config.yaml
n_layer: 14
vocab_size: 4716
activation: "tanh_gelu"
positions: "learned"
schedule: "cos"
seq_len: 768
Each number is 128 + 24 x the weight over its row's rms, rounded and kept within 0 to 255. Layers, rows and columns count from 0. The size above them is the row's rms in percent of the matrix's.

# layer 10 MLP down (transposed), 1024x256, rms 0.117, rows 351-356, columns 0-127
size [ 92 102  98 106  94  94]
[[101 160 131 160 123 104  96 114  81 107 118 156  96 109 126  75 185 125 168  76 156 158 135 109 139 127  95 106 135 128 131 151 135 158 125 116 111 127 140 115 166 118 109 180 131 123  63 126 135 156  98 104 120 141 116 157 168 123 156 148 121 150 138  90 155 122 114 128 108 111 124 141 123 127 130 114 128 110 106 127  89 125 104  72 112 138 166 101 121 155 119 117 148 161  90 107  86 106 127 126 133 165 136 124 111 128 123 153 181  91  84 118 150 130 142 126 126 172 132 120 129 124 177 145 126 133 196 103]
 [151 132 144 152 158 114 119 124 149 123 139 119 117  95 111 119 115 112 141 102 125 160 109 128 123 117  97 101 153 108 134 147 106 146  93 111 141 167 136 146 134 176 130 106 178 115  90 124 138  97  98 120 150 129 125 109 107 133  88  95  88 124 150 145 109  94 147 168 110 114 150 169 111 119 126 108 109  87 159 112 123  97 114  71 148 148  83 145  83 148 100 103 101 133 138  92 114 108 145 124 114 136 112 101 108 111 124 111 131 138 113 109 117  87 135 130 149 192 114 130 143 121 155 126 137 125 146 111]
 [138 160 123 151 119  95 111 131 142 157 142 124 124 173 145 112 156 150  90 147 115 114 125 110 143 155 149 179  66 102 143 140 110 134 144 147 168 165 180 106 132 142 152 126 111 124 115 148  97 119 155 165 106 117 107 120 116 111 168 129 112 129  80 102 137 172 128 127 103 106 118 103 126 135  88 121 125 130 153 138 119 127 129 117 144 132 102 106 125 185 116 117 155  87 120 128 131 158 134 135  93 160 117  85 136 122 163  96 119 160 142 139 188 114 131 114  99  90 121 135 183 132 180 105 122 140 162 142]
 [130 119 130 104 145  40  88 137  94 108 142 123 133 132 111  95 128 114  87 151 179 135 144 132 183 126  79 169 115  95 130 136 134 113 142 119 116 120 131 125  95 160 120 174 160 141 144 156 132 124  89 138 118 103 101 142 144 126 112 133  70 119 168 106 140 173 115 155 130 138 130 134 128 128 138 162 127 174 101 180 146 158 123 158 127 184 159 152  97 136 165 162 105 122  95 130 153 138 115 145 132 132 140 138 138 148 128  92 123  96 161 128 134 141 149 127 156 138 135 117 127 145  96 172 146  99 108 127]
 [131 107  99 124  87 135 160  98 147 130 139 139 126 119  89 127 101 147 143 114 110  67 128 149 152 154 168 121 138 100 125 138 124 132 103 142 124 113 121 171 104 106 160 132 166 125 149 119 151 128 141 167  93 113 100 103 117 127 125 135  96 181 137 143 129  98 132 115 126 110 143  86 113 129 129 108 131 185 124 166 139 156 138 138 108 105 118 150  82 114 160 108 134  91 168 164 116 143 107 116 113  95 180 107 120 149 134 130 126  74 109  86 128 148 103 147 136 128 128 130 153 122 149 120 116 138 169 110]
 [129 125 114 125 113 115 127  93 143 129 152 115 113 121 100 158 124 137 119 168 101 143 124 133 161 139 148 157 153 106 162 104 123 126 134  89 147 172 145 123 166 115 133 112  86 142 156 166 157 143  77 123 117 124 106 148 138 160  97 127 126 148 109 152 148 155  83 102 109 131 161 124 104 136 102 178 149 119 112 136 128 125 184  69 171 118 151  76 149 154 132  95 131 125 162 133 140 127 154 126 157 165 128 152 110 131 137 142 137 129 118 104 125 142  93 125 163 118 150 124 156 174  92 189 123 162 152 127]]
# layer 10 MLP up, 1024x256, rms 0.0904, rows 352-356, columns 0-127
size [102 100 101  97  98]
[[116 115 143 121 141 120  92 127  88 145  89 150 128 139 151 109 157 119 118 175 168 118 152 134 121 144 125  98 118 162 134 139 135 120 197 150 123 139 148 131 122 103 110 139 151 106 123 151 120 129 168 102  97 145 135 134 131 102 163 126 137 157 113 138 141 121 131 101 108 138 127 106 168 136  73 195 174 100 115 157 162 114 104 144 110 149 145 129 168 120 169 143  81 132  96 154 168 131 100  94 104 129 157 155 151 153 114 113 127 150 113  82 128 168 132 151 134  63 119 151 146 153  81 116  90  78  73 141]
 [122 120 101 137 165  99 101  81 107 117  75 130 123 164  87 137 155  76  90 140 102 147 163 125 110 146 129 129 100 134 120 121 143  96 108 177 115 113 107 117  97 141 142 128 139 158 107  91 123  90 129 133 115 109 105  95 177 132 187 107 129 133 156 133 150 111 137 128 151 110 136 152 101  78 155 165 134 124 140 150  83 124 118 111 142 110 129 125 100 141 154 130 137 139 120  96 128 127 168 121 104 143 119 156 123 169 127 169 148 116  95 123 121 109 131 155 122 163 153 161 133 111 102 132 129 157 151 174]
 [ 96 123 117 182  96  83  93  84 150 135 122 140 141 118 105 104 114 120 153 147  81 146 136 103 107 141 138 106 106 185 154 119 140 139 138 109 106 147 113 140 127 183 152 130 138 113 123 141 121 131 142 103 106 154  81 112  99 125 146 170 147 147 168 131 134 145 140 100 165 120 135 132 150 160 133 146 126 125 111 121 102 169 115 111 139 138  65 127 147 138 163  95 136 159 117  89 149 126 147 106 122 119 156 123 107 133 133 180 157 115 116  96 165 129  97  97  82 131 129 115 147 143 137 143  88 128 112 128]
 [110 128 148  85 111  98 159 134 119 109 177 143 117 151 151 162 169 112  76 119  95 102  99 139 133  88 128  90 170 139 133 121 147 143 128 102 137 119  73 193 133 124 154 116 147 129 119 119 116 140 154 135  95 146 152 176 122 163 118 126 186 105 108 112 161 181 116 147 118 149 155 132 158 122 142 140 122 182 141 136  94  86 128 157  92 151 161 158 140 130 134 139 159 159 120 123 146  97 113 126 173 142 118  94 145 134 143 133 113 131 132 113 160 144 149 153 125 126  78 105 155 135 119 116 103 122 140 115]
 [128 131  91 159 133  94 118 113 145  96 132  99 146 116 143 117 113 189 124 169 104 109 115 120 113  87 155 109 124 149 135 125 147 157  73 115 126 144 147 190  93 133 159 139  91 123 163 147 144 140 133 123 114 168 108 135 102 104 137  96 155 135 130 131 110  48 151 146 127 165  94 155 141 113 172 147 139 105 141 128  92 131 151 119  86 145  93 124 125 118 115  88 156 112 141 138 145 148  92 168 145 142 141 105 127 137 117 131 157 136  91 154  90 144 166 140 140 157 156 141 148 142 139  97 109 130 121 148]]